Weights of a small transformer language model.
Architecture: RMSNorm before each block, rotary positions, no biases in attention or MLP, untied embeddings.
Training: a variant of SOAP for these matrices, 1478M tokens.
Each number is 128 + 24 x the weight over its row's rms, rounded and kept within 0 to 255. Layers, rows and columns count from 0. The size above them is the row's rms in percent of the matrix's.

# layer 4 MLP gate, 1728x640, rms 0.0666, rows 1385-1451, columns 544-575
size [ 97 101  96 102  96 103  93 101 101  94 101  97 103  95  91  98  95 100  99 100  97 103  99  96  98 105 108  98  97  94 106  97  99 101  98  95  96  98  98  94 102 101 100 101 102  96 100 103  99 101  99  94 108  95  94 113 103 111 101  97 105 102  97 101 101 101 100]
[[ 85 138 143 128 130 157 138 129 134 119 133 169 149 155 130 120 168 142 102 131 139 138  95 107 138 140 123 158  78 144 134 137]
 [154 190  90 157 106 127 130 110 146  86 140  90 133 112 117 124 117 131 147 121 110 136 116 176 103 112 143 127 133 106 135 140]
 [147 139 117  65 173 113 158 167 151 154 138 182  90 146 140 141 108  97 110 163 125 126 137 146 113 139 118 132 131 141 113 124]
 [102 126 123  90 104 168 111 135 130  90 129 111 149 111 131 123 106 148 133 123 127 114 114 122 163 149 157 108 153 144 107 149]
 [192 108 113 136 166 125  77 147 152 128 198  76 163 122 142 134  65 138 132 125 122 160 139 134  96 104 123 127  97 138 123 120]
 [147 142 109  98 138 182  93 114 165 150 128 123 125 123 154 186 128 138 127 148 113  97 137  62 127  60 148  83 137 160  90  96]
 [106 102 150 112 117 100 120 150 105 109 163 125 108 135 159 118 138 134 135 180  93  99 108 129  73 131 131 168 100 107 109 143]
 [143 140 120 111 113 110 110 125 115 184 141 151 128 161 147 145  87 158 122 156 128 119 117 135 139 128 112 136 123 116 125 110]
 [ 98 134 135 140 133 114  72 137 116 125  90 122 119 116 134 128 126 126 155 111 100 100 102  78 119 108 140 155  98  82 113  94]
 [133 133 137 121 122 107 122 124  99 134 139 143 139 130 171 114 132 171 129 151 108 101 113 150 109 122 112 142 121 138 125 149]
 [101 135 133 144 125 155 132 113 167 126 117 124 109 136 108 110 158 124 152 146 134  92 108 127 100 137 140 175 131 156 131 110]
 [162 146  97 120 174 102 114 116 142 119 120  81 114 130 120 133 104  76 101 122 158  97 147 153 150 155 148 147 123 123 112 132]
 [ 96 118 133 179 131 154 157 120 128 113  99 158 146 110 179 101 156 144 133 154 162  93 154 106 113  88 110 164 147 127  93 133]
 [ 87 144 132 142 148 177 150 128 133 132 105 145 119 103 135 126 130 107 120 150 164 125 155 140 131 139 149 155  55 121 115 107]
 [133 155 113 135 113 100 151 109 135  78 153 137 136  93 149  95 108 134 106 132 116 146 135 112 109  96  69 126 141  99 119 139]
 [106 153 118 123 136 136 150 101 143 118  82 108 124 160 158 138 129  98 116 107 119 179 149 112 118 150 154 102 153 153 115 131]
 [124 147 135 121  85 162 139 137 141 148 169 100 129 135 104 105 103 129 109 107 127  80 100  99 130 148  90 161 124 144 133 154]
 [117 150 161 117 131 113 135 123 130 151 146 144 142 140 129 118 135 156 140 169 144  89 107 115 157 164  57 136  92 159 138 120]
 [140 128 135 119 137 109 114 133 154  65 112 150 114 117 126 123 146 186 145 137 120 138 133  95 158 141 124 105 137 143  69 134]
 [134 131  70 161 121 162 130 114 135 125 130 129 136 156 114 136 133 139 131  72 113 172 131 130 123  98 107 122  93 104 162 128]
 [114 184 116 126 149 135 143 116 167 136  94 131 119  96  90 130 125  99 136 118 131  79 125  92 100 124 162 125 114 149 108 112]
 [157 101 122 177 129 161 156  98 128 137 131 167  99 154 154 131 133 122 137 155 165 116  87 107 124 137 116  96 122 100 159  93]
 [ 82 141 101 151 157  85 151 123 112 126 119 120 136 134 112 135 188 102 150 102 107 110 132 164 133 145  96 140 141 125 130  88]
 [109 155 140  77 107 131 138 137 125 198 104 175 125 172 110  92 117 147 132 142 120 115  94 127 133 136 138  83 133 146 128 139]
 [130 132 153 171 154 102 151 119 134 104 109 116 166 128  80 136 132 134 113 144 101 124  99 139 119  95 124  71 120 116 152 151]
 [ 86 157 122 101 103 106  95  99  88 162 129 134  75 116  99 123 106 126 121 129 117  91 127 110 143 111 186 148 155 110 121 104]
 [164  88 173 143 133  80 119 124 127 153 143 188 160 133 130 142 111 116  94  95 118 106 111 121 131 188 133 119  93 112 122 159]
 [173 131 151  61 113 135 154 102 160  86 143 124 127 118 125 115 166 143 161 136  74 133 119 110  90 104  93 151 125 138 156 178]
 [138 172  80 106 143 109 145 120  85 139 119 113 138 136 118 180  96 115 162 110 131 115 141 132 106 142 125 104 117 149 142 114]
 [109 138  96 145 206 163 146  82  89 144  83 164  83 136 151 155 154  90 104 126 191 159 158 123 139 158 117 154 113  98 131 119]
 [140 132 104  89 117 169  96 119 145 120 186 109 138  97 106 130 130 104 122 150 144 127 124  78 141 134 104 142  87 169 123 117]
 [141 156 119 140  99 146 111 165 121  88 124 149 124  95 193 137 140 146  96 168 184 122  39 134 140 136 131 120 136 167 120 114]
 [163 117  90 161 113 147 155 123 110  90 158 114  92 180 136 132 128 143 135 159 115 149 155 110 115 100 148 139 144 172 168 132]
 [125 151 136 152  99 116  91 136 128 169 138  73 139 106 132 109 119 136 129 101 121 108 118 109 120 145 125 166 116 106 121 143]
 [163 167  88 119 126 144 128 158 143 141 171 164 147 122 113  97 123 139 180 124 118  88 117 140 106 144  98 123 171 135  78  95]
 [172  98 120 127 112 153 150 152 132 123 107 128 160 148 132 111 102  83 112 131  90 105 115 130 165 128 128 112 115 146 140 133]
 [132  98 138 111 153 183 101 116 132 130  83 119 123 118 145  90 105 127 127 104 130 155  94 126 100 128 144 132  74 137 138 128]
 [154 124 147 112 130  78 122 187 109 176 116  76 131 156 137 107 130 189 169 184 126 164 117 134  87 123  93 138 148 175 152 122]
 [109 157  85 136 153 161  70 166 151 160 143 137 118 147 130 131 117 138 153  85 157 134 109 144  94 118 177 127 157 141 110  67]
 [118 110  99 158  98 151 109 111 119 136  94 135 130 146 142  98 133 113 125 123 133  77 156 101  99 114 137 134 144 125 149 166]
 [121 138 113 126 111 105 121 131 132 163 135 134 141 126 138 129 151  68 141 163 114 113 131 136 139 115 127 155 169  90 162 110]
 [156 146 167 116 155 167 119 150 106 140 122 136 132 143  86 122 114 104 147 108 122 124 131 152 130 125 100 157 130 117 119 191]
 [145 115  90  99 162 118  97 131 135  93 105 107 129  98 118 120 145 103 106 143 114 126 117 132 151 150 127 123 110 109 128  89]
 [117 120 121 132 110  77 134 120 114 134 126 100 143 143 127  59 136 112 150 128 105 168 105 148 142 143 137 139 114 139 165 143]
 [168 137 169 135 121 158 110 103 111 148 141 143 144 112 144 168 106 130 132 115  99 153 141 140 181 115 148  86 134 170 119 109]
 [131 146 107 156 149 138 152 158  84 158 123 147 168 125  64 142 120 145 129 125  89 100 120 112 147 142 106 157  96 144 134 142]
 [129 173 108 171 147 138 119 107 114 114 139 118 152  64 175 152 128 125 141 164 130 112 164 131 105 109 121 126 139 115 138 115]
 [156 103 150 109 139 166 128 171 121 157 116 103 174 121 109 134 100 133 140 168 113 116 140 129  80 157 123 124 116 165 118 131]
 [130  94 102  87 144 117 137 146 129 145  86  87 135 117  82 115 135 125 144 135 131 115 152  91  74 187 132  75 143  95 132 113]
 [158 146 146 102 104 127 120 123 109 119 143 103 151 156 145 123 130 155 118 133 129 138 143 117 101  92 126 178 154 122 158 118]
 [162 135 124 185  64 117 143 113 142 121 120 179 159  96 109 158 107  86  88 131 108 149 147  81  88 153 146 166  82 146 107 188]
 [127 139  88 133 131 153 141 121 154 156 122 148 107 144  62 134 125 116 129 145 118 162 177  83 104  90 118 101  97 109 142 143]
 [143 147 143 166 122 146  99 115 165 180 156 125 160 123 100 139 172 148 166 105 125 141 130 124  90 124  94 132 101 137 175 135]
 [150 137 152 130 159 138 154 171 131 124 128 151 160 139 152 136 101 165 100 157  82 136 136 128 101 118 160 145 114 153 114 129]
 [109 140 134 135 141 140 121 184 125 115  97 128 124 124  90 154 114 128 157 165 154 114 137 153 129 124 120 113 143 129  86 132]
 [108 119 139 105 149 100  82 133 135 141 134 110 116  69 109 113 137 128 112 107 130 159 133 153 110 119 111 151 130  96 138 106]
 [134 137 103 122 112 122 131 132 180 164 133 104 108 139 121 125 137 125 127 123 137 117 124 132 130 158  98 117  65 114 137 130]
 [140 132 109 157 127 145 160 125 108 128 161 156 162 128 136  94 155 213 136 120 103 102  96 141  89 110 128 109 135  83  81 105]
 [151 174 162 119 108 119  98 133 109 153 123 156 140 152 125 111 129 172 134 104 133 154 117 151 150  86  83 124 134 138 142 145]
 [151 154 153 126  92 103 134 116 129 110 113 154  90 124 113  45 146 154 124 169 173 136 147 179 144 102 150 167 124 145 103 163]
 [179 138 116 142 125 173 115 101 120 124 125 131 177 110 142 126  95 164  84 123 117 167 132 150 117 104 133 107 142 147 135 101]
 [150 131 173 132 121 172 121 132 103 124 149 160 114 137  98 144 140  54 150 115 135 170 141  99 119 148 122 133 153 105 171 128]
 [107 136 115 100  99 155 132 158 144 144 103 136 134 165  97 104 142 141 117 114 110  80 147 163  90  71 141 182 105  93 143 111]
 [161 124 145 125 116 114 151 121 158 127 145 137 177 125 117 117 110 176 134 110 126 127 147 148 109 152 163 100  96 104 103 100]
 [147 167 167  93 151 131 113 124 148  96 112 126  95 130 131 148 135 172 136 115 153 113 152 116 157 171  89 111 138 131 149 141]
 [125 142 140 162 138  92 118 129 149 128 145  71 119 137 128 185 117 140 115 137 142 102 126 143 117 148 148  76 137 117 103 102]
 [151 125 128  82 125 134 136 145 114 129 126  95 103 152 139 144 108 126 121 107 148  94  99 101 156 106 143 116 104  84 141 147]]
# layer 4 MLP up, 1728x640, rms 0.0675, rows 1385-1451, columns 544-575
size [ 97  99 103 105  96 104  86 100 100  93 106 100 100 100  87 100  93  99 100 101  98 104  96  91 111 109 107  95  96  98 108 102 101 106  99 101 101 103  98  87 110  98 100 103 109  97 103 106 102  97  98  96 109 103 101  90 102 107  96 101 109 107  86  95  99  96 102]
[[151  92 145 130 124 127 131 125  96  82 112 162 122 168 163 125 143 121  90 131 139 124 148 110 129 133 105 133  92 144 144 142]
 [127 106 131 119  97 138 113 101 122 123 106 127 109 166 115  69 118 124 101 140 127 175 110 149 138 137 112 121 153 143 160 153]
 [139 114 117 158 117  99 139  82 109 129 129 210 134 130 130  75 135 131 103 112  61 103 107 156 135 141 124 116  91 107 126 156]
 [ 99 132 123 142 116 164 138  89  98  94 124 136 148 126 144  95 111 143 162 160 145 113 141 148  96 134 168 118 147 123 143 148]
 [140 142  60 144 123 135  91 138 149 120 134 113  96 150 119 128 176 111 134 145 129 108 129 158 105 153  97 171 128 145 148 134]
 [127  80 136 170 102  96  82 139 115 126  82 123  96  90 125 144 118 129 112 132 173 153 102 126 132 138 121 128 123 162 132 119]
 [ 93  84 140 135 152 105 130 154 109 148 141 125  81 113 141 104 143 158 141 186 138 158 137 155 117 106 157 134 134 141 108 178]
 [ 42 145 122 144 104  89 103 154 114 158 109 137  94 125 117 118  97 100 150 129 111 139 124 129  94  97 147 130  93 115 143 120]
 [119 123 137 124 154 124 126 156 114 130 150 131 128 108 128 184 115 107  76 142 120 122 125 135 130 151 120 144 136 100 110 130]
 [137 117 134 167 114 131 109 150 151 120 121 137 143 112 187 123 108 113 127 109 148 147 107 155 141 163 126 117 154 124 132 114]
 [138 152 105 157 113 102 157 128 111 110  96  98 161 146 142 139 103 120 144 141 141 132 137 104 122 135 122 123 119 140 132 124]
 [142 152 166 115 151 153 115 130 125 123 112 142 121 105 120  89 102 137 117 135 129 104  97 161 130 191  99  89 152 148 132 106]
 [106 111 156  97 126  87 153  97  80 149 144 133 146 130 125 136 133 125 135 174 159  86 173 113 116 124 131 113 140 140 144 123]
 [185  94 139 134 140 118 150 137 126 118 111 118 123 154 135  98 125 127 132 119 145 123 174  92 115 167  83 120 129 121 136 121]
 [117 140  51 109 109 139 183 153 136 135  97 125 116 176 155 158 111 173 162 116 107 139 113 144 123 118 108 117 134 123 139 128]
 [101 116 137 112 102 143 102 110 143  88 117 140 103 104 136 152  96 132 106  99 130  99 107 125 116 128 115 125 155 124  99 174]
 [140 133 118 127 106  92 123  84  81 140 148 150 104  91 123 123 114 121 131 125 135 110 158 143  93 138 107 155 135 112  98 125]
 [ 92 122 157 113 116 131 142 140 124 151 123 175 121 109 139 134 164 114 146 200 139 145 120 191 121 165  94 168 168 197 129 155]
 [112 173 136 130 121 180 122 134 171 165 112  97 141 149 106 112 125 123 106 115 118 168 112 167 151 146 112 133 111  94 112 123]
 [107 103 103 116 119 143 134 122 115 163 192 101 128 132 129 138  69 106 124  68 160 177 155 117 127 130 119 128 111 122 157 139]
 [129 176 154 127 130 125 135 115 133  81 120 144 119 102  96 188 149 128 110 107  95 126 163 120  97  79 134  97 131 166 103 128]
 [167 134 112 128 108 135  99 103 139 110 115  83 124 109 121 142 125 153 112 104 156 142  92 128  99 110 104 130 159 138 126  73]
 [108 132 119 114 163 134 162 125  98 106 113 133  91 135 109 103 110  85 138 142 151 129  90 143 150 107  91 132 112 126 114  97]
 [119 144 156  99 130 136 148 100 126 135 124 109 108  91 110 138 124 116 146 107 115 132 157 112 145 141 173 103 109 114 142 124]
 [114 125 159 107 104 121 170 168 127 146 160 140 172  88 103 135 145 149 152 114  89 141 130 143 150 111  94 120 137 135 107 150]
 [140  76 124 136 104 142 156 145 108 121 136 123 137 132 116 103 133 158 150 147 115 115 108 130 122 117  94 122 107 120 146 156]
 [141 117 138 131 138 140 119 132 127  95 169 139 123  85  75 139 134  80 104 114  97  98 129 107 151 164 145 108 176 148 141 180]
 [ 95 133 172 169 141 124 142 110 106 120 140 153 112 120 117 124 125 128 120 115 105 123  78 129  95 131 130 143 143 106  93 145]
 [116 120 137 118 118 118 139 161 167 112  98 111 148  90 121 121 100 127 138 146 166 129 115  79 115 107 135  94 146 115 109 182]
 [133 139 149  87 137 120 161 126  76 152  73 105 134 142 130 147 128  95 155 115 157 135 147  89 163 116 124 160 124 117 109 159]
 [103 133 162 117 126 120  97 133 131 155 171 115 128 142 123 117 143 146  89 114  97 156 153 161  75 107 150 164 162 138 131 149]
 [127 125 141 105 197 137 104 122 165 128 124 116 145  91  81 153 138 147 157 110  91 115 155 136 136 126 109 117 141 132 113  86]
 [ 75  87  89 168 125 102 161 169  85 110 114 118 137 120 152 149 151 151 149 157 136 128 150  90 136 128 137 188 159 132 162  79]
 [124 141 126 136 127 112 113 128 114 128 109 137 116 114 138 101 145  86 136 130 102 113 115 150 114 148  96  97 130 116 118 120]
 [144 152  97 177 125 133 129 135 138 126 120 150  96 119 124 129 136 151 118 143 132 151 151 115 132 110 189 155 117 131 120  77]
 [146 100 127 116 120 129 172 141 146 140 116 132 114 156 120 115 154  78 118 141 152 105  97  92 110 106 145 171  96 119 132 105]
 [128 109  92 170 139 114 169 120 145 121 100 169 105 134 108 121 138 110 140 124 145 159 125 151 130 149 108 134 111 142 142  91]
 [ 97 169 170 137 111 143 107  78 161 111 170 100 146 117 174 107 120 126 123 130 137 131 149 113 159 142 149 104 129 138 151 153]
 [151 120 163 161 154 123 152 137 133  82 115 143 132 118 102 167 127 159 108 128  79 133 136 151 129 140 144 116 103 170 124 154]
 [128 126 113 128 118 139 154 103 104 103 142 171 182 110 110 115 100 138 154 155 122 119 154 127 128 116 113 131 122 146 130 117]
 [184 113 177 143 138  96 129 124 128  97 111  93 135 108 127 116 114 149  85 135 104 134 107 191 118 105 167 127 124 109 126 152]
 [132 102 137 103  78 140 150 121 133 119 133 132 175 128 106 113 180 118 114 148 137 136  99 103 115 117 123  98 107 101 104 115]
 [161 152 110 115 141 166 136 108 137 134 122 129 118 112 133 139 126 160 152 130 146 100 147 157 108 158 181 114 121  88  97 170]
 [108 126 136 137 127  88 129 110 102 132  90 154 121 133 129  93 152 166 177 142  95 201 112 119 138 156 128  96 170 125 134 133]
 [142 121 114 134 133  80 117 112 123 147 164 100 116 131 105 119 154 134 118 165 144 143 158 134 144  87 145 133 135 134 156  76]
 [120 136  67 111 112 118 121 155 126 100 120 117 142 160 112 133 194 120 109 146 130 125  98 135  92 158 177 117 126 144 116 103]
 [117 141 140 161 129 101 162 102 131 128 161 158 123 112 152 173 104 148 163 106 159 154 158 119 115 139  97 114 167 143 107 127]
 [148 121 129  91 144 157 152 106 113 106 131  77 125 133 125  92 166 106 115 121 138 109 173 140 149  91 105 119 126 124 169 106]
 [ 86 139 130 173 165 114 117 133 111 133 110 116 109  80 129 145 119 143 154 124 110 130 100 160  88 121 107 102  81 166 131 158]
 [129 104 114 138 126 183 148 129 142 136 136 111 165 134 156 112 132  96  83 112 148 167 101 122 139 120 138 156 158 113 137 101]
 [144 111 152 127 150  99 125  80 161  98 128 128 117 116 137 154 103  99  80 106 160  89 133  93 135 134 124 127  99 137  83 139]
 [114 141 144 124 116  63 142 142 124 101 156 145 121 100 133  84 135 159 162 129 174 124 139 156 104  96 115 146 116 164 108 104]
 [174  97 124 138 128 132 127 173 152 122  81 100 125 174 128 127 123 176 175 134 144 142 142 122 120  78 139 152  89 131 110  78]
 [167 178 107  93 106 138 146 137  55 123 152 142 124 130 152 130 126 129 116 109 102 115 152 129 149 117 148 115  91 111 129  78]
 [123  96 122  67 125 110 152 115 114 153 137 109 149 140 152 109 158 137 139 114 100 115  86 141 139 187 112 124 118 153  87 144]
 [118 175 108 135 159 152 157 147 123 120 121 131 136 138  73 152 137 129  90 118 121 128 139 116 130 112 116 109 114 135 100 116]
 [120 148 119 112 123 120 115 149 126 120  96 128 119 108 137 121 114 156 128 151 156 113 162 145 132 135 131 127 132 138 100  90]
 [129 117 118  92 165 138  83 164 120 131 132 178  75 167 143 142 125 151 120 129 103 132 183 135 122 135 142 160 129 170 121 153]
 [137 188 174 127 114 102 175 118 108 130 136 132  93 134  77 141  83 129 184 154 143  92 120 121 174 116 171 140 125 143 165 147]
 [148 103 130 122 155  98 190 130 103 157 116 161 120 154 148 143 109 139 164 109  85 133 126  94 127 120 149 159 154 101 165 100]
 [137 167 146 120 145 108 107 156 126 138 113 157 126 112 144 136  97 164 144 145 119 157 128 158 167 144 134 117 154 138 121 108]
 [103 133 125 116 146 104 207 106 135 125 111 169 114 166 151 135 120 119 140 115 158 151 129 108 132  84 151 132 144 177 128 166]
 [121 125 134  89 150 178 111 170 145 167 130 162 113 134 120 138 164 131 153 154 126 108 141 139  94  80 128 137 108  79 188 155]
 [103 115 164  89 106 107 129 120 149 102 139 165 141 125 103 129  88 146 148 132  86 115 146 124  91 137 169 121 110 123 164 115]
 [127 101 103 137 134 119 141 112  86 109 141 166 168 146 118 147 160 109 104 142  80 151 134 144 119 134 116 138  94 112 109 118]
 [ 94 122 110 110 140 142 136 143 128  76 118 160 108 126 143 141 112 111 111 140 144 148 118 148 133  80 106 140  90 131 144 168]
 [183 118 146 123 131 136 110 139  76 173 114 117 115  91 145 110 124  87 111 122 116 102 141 107 149  77 105 160 108 129 102 119]]
# layer 4 MLP down (transposed), 1728x640, rms 0.0598, rows 1385-1450, columns 544-575
size [ 99 101 105 100  96  98  94  95  96 102 103 100 101 105  98 105  98  94  99 100  97  97 100  98 102 102 102  99  98  97  97  95  93 100 101 100 100 104 102  95 102 100  99 103 109 105 101 104  99 100 101 103 104 102  97  97 105 104  98 102  99 102  95  98  99 101]
[[125 111 123 161 152 108 155 153 137  92 125 135 132 132 131 139 129 139  83  84 163 150 120 144 120 146 108 107 104 198 153 142]
 [149 149 104 134  98 124 110 116  90 163 123  92 149 104 114 117 115 110 135 118  96 109 136 132 107 129 134 137 150  97 152 103]
 [117 159 123 122 121 159 125 124 124  92  96 107 154 181 130 108 126 118  65 130 116 130  97 141 121 129 142 138 100 140 131 124]
 [126 126 150 114 131 109 138 129 121  78 159 165 136  87 131 147 121 130 163 127 151 133 158 146 112 147 138  98 122 144  67 137]
 [151 127 100 199 146 123 133 141  89 123  93 168 135 121  98  81  95 123 174 116 138 153 121  74 132 115 121 146 130 132 131 125]
 [152 100 108 128 106  85 120 124  97 114 116 112 130 135 135 155 118 120 126  95 115 149 112 176 147 121 149 120 151 132 151 154]
 [139  92 134  94 104 110 175 141 156 168  91 108  71 135 172 177 159 167 132 171 125 183 138 124 112  95 141 133 109 105 156 153]
 [154 106 116 122 106 167 130  92 134 155 141  91 139 134 139 126 112  92  75 125  98 182 131 129 143 103  96 118 150 126 109 130]
 [147 154 148 126 136 133 107 136  99 166 112  89  98 111 148 142  56 196 139 176 148 108 100 119 131 119 121 136 108 127 154 133]
 [112 142 104 114 124 147  68 111 120 150 118 141 161 161 128 141 129  93 111 115 158  91 139 120 188 129 113 146 107 147 185  75]
 [151 167 125  85 125 138 146 141 129 141 143 152 157 137 138 121 122 111 149 131 145 116 113 123 119 112 168 119 125  91 132 106]
 [121 150 160 105 147  99 103 104 128 133 181 142 160 143 168 134  67 103 152 131 145 125 116 124 107 108 108 111 162 127 100 110]
 [113 137 127  68  96 161 149 103 145 118 171  97 104 117  96 111 139  63 173  84 114 124 134 146 133 137 155  95  97 135  89 113]
 [129 122 115 117 156 123 165 178 140 110 104 151 118 128 132 104 127 149  99 133 150 125 147 173 143 146 145 103 164 132 121 138]
 [ 74 139 139 121 130 123 145 149 129 121 138 151 126 138 167 127 143 156 103 142 151 160 154 113 139 142 150 159 125 102 138 164]
 [ 75 117 127 119 187 160 107 111 130 150 158 152 124 117 136 116  81 128 138 111 142 117  75 135  94 124  94 132 158 121 104 155]
 [133 121 117 119 145 137  74 118 137 123 119  86 144 163 131 119 144 172 152 118 143 113 146 109  76 129 118 128 144 128 134 125]
 [106 119 130 113 163 153 118 177 138 153 129 149 128 142 144 149 141 121  94 164 139 118 182 114 145 115 124 175 100 156 127 122]
 [128 137 107  81  99 153 126 127 180 125 166 136 155 164  95 178  90 106 127 152  99 146 146 145 145 128 129 140 147 139 152 130]
 [121 129 101 113 155 168 159 101 152 129 128 147 100 208 118 154 121 117 119 108 151 134 134 115 118 129 120 110 134 133 108 124]
 [150 137 144 140  96 170 150  96 125 139 142 156 136 132 130 134  99 123 130  99 163 110 133 197 168 149 109 109 108  90 162 129]
 [141 172 141 172 150  97 137 121 126 123 156 138 153 114 139  91 147 146 113 151 135  86 138 131 131 153  85 139 121 119 113 118]
 [115 122 145 154  81  88 136 121 122 152 103 128 120 155 195 131 153 137 119 157 120 164  97 126 148 131 110 144 124 105 155 164]
 [128 165  97 135 146 132 163 143 134 132  97 123 161 125 141 126 101 161 124 148 102 161 114  93 144 119 133 122 131 106 140 155]
 [123 124 133 145 117 178 111 160 147  91 147 153 143 107 144 153 163 121 147 138 144 103 186 161 141 135 118 126 115 148 131 143]
 [132 124 130 119  77  96 134 111 148 129 156  97 136 197 129 103 106 153 154 131 102 147 140 115 129 149 122 119  92 174  82 135]
 [137 114 121 129 107 141 176 147 145 100 139 196 153 164 121 125  94 131 113 104 176 102 156 142 123 119 152 126 143 154 145 170]
 [ 76 123 111 122 117 122 144 120 131 158 112 143 142 128 153 111  88 107 131 134  56 129 134 108 108 151  65 121 107 119 122 140]
 [131 122 108 109 107  70 142 152 104 153 147 149 170 160 103 145 140 131 133 124 140 153 116 147 174 110 133 134 165 127 153 132]
 [ 95 151 118 108 160 164 113 141 107 132  82 169 131 154 152 147 118 116 108 140 127 139 129 118 162 159 128  78 119 101 150 103]
 [133 101 148  95  85 122 124 139 169 120  78 159 110 104 112 148 106 151  96 130 110 123 133 120 141 153 122 114 107 149 147 103]
 [152 139 106 164 130 149 125 106 128 113 148 103 125  95 147 173 141 168 102 121 163 128 105  93 108 124 130 116 114 126 124 142]
 [145 144 131  98 143 135 139 157 119 149 152 103  85  75  96 141 106 175 102 109 118 140 137  85 144 141 119 131 107 166 162 111]
 [ 94 171 139 117 138 147 115  98 122 129 117 129 121  98 162 152 126 111 122 130 124 157 132 143 119 130 154 137  96 158 150 103]
 [122 139 144 164 109 110 126  90 141 100 105 125 114 143 151 123 159 109 124 127 109 122 163 126 153 112 145 117 129 140  95  83]
 [110 141  72  93 147 102 158 139 133 130  95  95 145 134  96 158 157 129 118 133 115 115 123 132 132  99 121 155  98 101 143 100]
 [102 160 120 100  82 152 189 158 140 166 171 147 126 143 145 124 137 157 104 155 123 133 168 130 195 148  81 147 170 127 150  66]
 [106 143 169 107 114 114 135 119 105 121 149 119 145 132 127 146  69 119 106 138 157 127 133 121 145 115 108  98 156 147 124 136]
 [129 166 118 124 131  96 114 154 142 138 175 137 150 136 152 163 145  94 140 111 133 118 133 142 148 135 132 119  86 151 122 117]
 [139  83 131 127 156  95 125 134 107 148 134 129 136 136 134 127 137 130 105 143 101 132 144 151  86 157 135 137 182 103 131 134]
 [131 122 152 108 128 141  94 129 106 122 138  95 148  76 105 113 114 151 118 135 167 154 161 107 184 103 151 158 129 114 132 125]
 [114 143 134 118 170 129 127 145 134 117 108 120 139  95 132 146 144 151 113 122 178 131  76 119 140 128 150  79 104 152 103 121]
 [149 147 121 154 131 118 116 114 157 114 115 169  91 138 112  99 176 121 105 153 140 145 140 128 108 113 141 152 152 117 138  96]
 [143 122 135 108 129 134 153 157 136 132  71  76 129 122 140 130 125 122 159 178  96 116 115 105 146 160 172 154 159 137 122  78]
 [133 111 107 110 132 111 134 106 138 133 125 116 109 127  67 146 118 133  93 130 122 117 175 112 120 113 139  90  98 139 147 109]
 [105 141 127  93 130 122 116 137 116  92 119  98  97 109 106 116 123 112 152 150 142 139  81 166  68 113 141 134 127 101 127  68]
 [137 144 136 125  88 118 219  89 194 136  94 120  75 104  56 124 125 168 144 130 154 136 135  83 102 135  77 130 133 108 117 149]
 [153 117 131 111 118 137  79 148 154 138 106 141 119 111 128 133  96 110 133 153 148 125  91  95 110 151 148 141 125 201  81 192]
 [109 154 143 121 150 172 147 162  93 127 141 126 145 170 151  94 123 132 123 145 114 124 119 169 134  97  91 125 153 139 115 153]
 [158 132 126 149 148 126 142 116 146 150 111 123 128 107 147 164  98 116 147 156 150  82 168 153 143  92 162 119 106 118 115 136]
 [133 104 112 166 146  95 138 123 121  85 131 111 132  99 106 122 158 137  88 104 146 110 111 113 154 145 131 113 129 154 127 168]
 [121 111 134 133 124 100 117 153 126 125 143 121  90 151  92 136 139 129 123 142 148 153 111 166 123 129 118 146  95 125 120 113]
 [122 135 110 147 102 143 104 154 136 162 125 164 118  97 154  93 103 156  91 169 147  94 141 115 131 114 150 106 105 151 148 118]
 [137 118 116  48 155 183  99 114 141 148 125 129  97 165 135 130 111 121 131 136  94 105 142 118 129 174 104 214 175  73 143 135]
 [124 153 134 174 117 151 115 128 142 139 158 124 148 120 139 131 122 136 108 157 155 136 141  36 149  76 120 127 137 136 163 129]
 [168 138 109 141 177 155 119 123  87 100 126 128  81 130  95 118 136 144  99 127 156 118 130 122 137 117 138 109 136 147 134 143]
 [107 147 119 124 117 140 131 117 173 103 133  76 179 128 120 128 156 125  98 119 120 127 115 106  90 125  96 152 159 135 111 120]
 [122 104 138 131 121 125 116  93 120 159 108 148 119 150  87 130 114 168 129 130 105 138 128 145 148  73 100 202 121 135  97  98]
 [148 147 163 123 131  93 124 126 153 130 142 140 116 151 103 130 119 114 135 132 145 106 117 146 145 152 144 113 112 101 172 167]
 [118 143 127 128 133 151 141 150 138 123 165 122  77 149 158 112 139 115 143 117 115 126 102 107  96 109 125 134 102 192 104 152]
 [167 184 164 158 168 180 147 122 139 100 107 108 134 132 112 164 134 117 115 147 138 121 105 105  95 113 118 125 139 137 127 117]
 [171 142 132 115 125  93 150 117 165 115 112 139 122 122  80 131 144 128 114 174 130 151 119 111 148 122 167 125 169  95 141 141]
 [101 131 165 110 134 107 139 149 163 131 132 148 169  94 122 141 149 121 173 146 130 121 167 139 109 127 120 152 127 140 181 144]
 [108 172 168  94 120 167  88 119 136 107 125 108 140 120 111 124 130 105 128  99 118 121 107 126 164 120 132 134 168  99 148 104]
 [ 98 107 154 122 155 123 137 119 150 104  84 117 131 124 114  89 111 125 114 132 113 166 132 146 157 161  82 124 137 120 110 150]
 [142 153 104 142 135 111 151  93  95 123 121 152 115 131 115 120 162 100 112 124  96 154 131 146 139 153 125 127 144 111 119 180]]